From a checkpoint of a small transformer trained on Wikipedia.
Architecture: RMSNorm before each block, biases on query, key and value, tied embeddings.
Each number is 500 + 25 x the weight over its row's rms, rounded and kept within 0 to 999. Layers, rows and columns count from 0. Numbers have three digits each. The size before them is the row's rms in percent of the matrix's.

# layer 11 attention value, 32x64, rms 0.053, rows 0-31, columns 0-63
101:483502483500521516505504521519510464489513518505513484551552499498547469453462449530474484493506469475497493530494515486522478490534504497477441487534525551531507478525517526513478491519503474
090:498554478484515515532508517513479507474546517492507503468499506512495496549529479475491463471517481513469488471536480463506463506479486503491505527471455507481467553484502524487467499530476557
110:488479493527531494496511468468458521547542521519490518485530541519521539482451558515505488523453502508459511495505467491536506517455531517486508514499503508470503493524477488497514479514465471
115:483517514498435494520527508464493507510526468465503486499531479521465476479491544483477501456498491472529501527495483446491530481535507504514495445525483514514520481521511481501485493563478533
091:522499520552486494512519462534484495522485513504502491509497514514501496525453534558513486521502537535511510479519483493493513529515441447510519499535487498500506522487519520497462547536454534
100:460509497507502496482509479494527526499468514484537516539515471517509469524501449472505522489476470492500454541477533478513486499434539524485464443481496517517479513481538491514487488517494529
086:509517527554526463526504524509484482482499479489496566509515465474510520507507535496462479481469514500519461490519449504463454506452500493467493496511485485505523442495537485490503474501526498
098:477483472517490496458495514521495497524489508493454479499508450481536498519510491479496492477525500500531464514524463461524507479473517475434489528493514501499457533527475483534528494431509503
104:524463532484508533442466489481508454463524489517534466491478473502514527496485495479528495520480505503542462553487513563506461469509493521534517510492477470512487496493474499482506505492464504
102:525471538477488494522486517517486483496510531479564441519509557506461475535491529510518499507466503518489503462477491498470475503479504479466528497443498512487513520546499495524484496485537515
108:564509510487516468472522516513517467487480504532513550518530501529469453492498499509512506495482536460530518517494507512506478475530476479473460475491550444491519538517501493472500479524483513
096:463513519477514497443501555469555544495469512479481518532528468504490486482504519465452508460512490455465468486484479515478494492515482477485528524486518531508488495489515474496504475535483504
105:484520468484510452491530489512548504478503503509481474461486490504460505489525485511456437468457498495490495503455507455530478473509501488467508488517467500520472531502494525488513528456485457
083:525490504502533485503481537511482472493530493496516469457482560508502444463481503458436529457449485481514522527504481516497486483500525470517484465495484527499516480475493498490506490480488536
108:504486526476527468474539507453495497465528534522521505545523487495475512508464479484441482485515484467499494484504502516556528550512514520505497460503546482510515469492490534534526499520508483
099:473567502524509517483486503551499528509490556501538476490492487492478469524517465509493523526506557477503543519493489477518489500511471510508535530500492528471515482571501502519477522491479502
096:526488493500491512499479512466511503551489493504526545509502522533473486479531478504459528470503481492511505487468503528510447490515508524477543511553437464507473502524490493467492525479531455
108:498503463531533502458464484515526501537479461547507489486491507477429502528494479496521490536531489479533555483519487517453503477478495492511502472526500507472509468488476486482476541509487515
091:485465497480485515492504475458485499511488474527513493492452514447509468462485511480522437545528495523520535538500516511491511538446493486505504540496531491525509501522536487488508471538521498
082:518527541494488520468479447499481507461486514509472508486545522488488510504527473494530525504505518516491493527466481464470494512505510466457515484495545518499464505480516480556524434494471517
098:465491492514491532494494460529523476467540535491508498482446452486498484509529490485534484507469556533486517450499517484532484527549488489525498500481487522539471511482500502503518526510456489
106:533525502467524520514514515494483485528473486542488465499495542508492467543510529516472530451502510476499465477494476504517493495527441466523450451539490498485492511509493485460495485469504482
101:501540528509499465460520530500504491524547520482478471501501477501466481503496492518503545473513471460544503537481509485479534518494561490499444512526533532481470517497520486480478485498533475
102:463530527494469502513501532503502519510448482514452495552458527523492526496506505514447526473506523506510496524508471488526489461535519509500502473512543532558515486504482471467508529524511488
113:494462486536523496527523496467515500462473482503528437495511515513516497498510459524509527450475513486517531496479469522478498524525496470417530519521489498509532507519504513508499478535467488
090:507565468521494491453499478510527483471480456486514469518512524470486489518560505502499536521520478526513489493456507553547509505503500501546488520480476506509543505515484484493498504469477473
098:530520507497532496512466466595500522485491515499508467536470514494506491507554479489511469459476538497546507482516503529503495508520466519497508528531488508471471526481494495490531487532520497
126:536517506528462543478489504491535553475497514553494510470513468506494511492496540498525493479476488494522478477515520495511504511456526523537506529524470538503525520467514468544475557505503500
092:507520510504521493494525496479446524512510497509505503519470497518488472531502460472441522530495481498521471489500480533472531476541495488484490524524523572488529539499500479490468513487565506
095:520476500494470522483506524498552512507542483483454520497453530483478464514486454508522509501494494503518509526510557506511475515467474528487469523508470510457531510475496509510517479469440475
097:486544510477488541539514501539534507462526496481516465503547486551534456518488499511473473498494535473479502503520500502503467501483505484431501518505474487503523503472518491469477494475521454
093:493530492487502508499470479521492509501492462461581478463500515479500509516442519500484506485543482523502538463528497503508481509548490517475515508511494474501547502515560488501528497529479479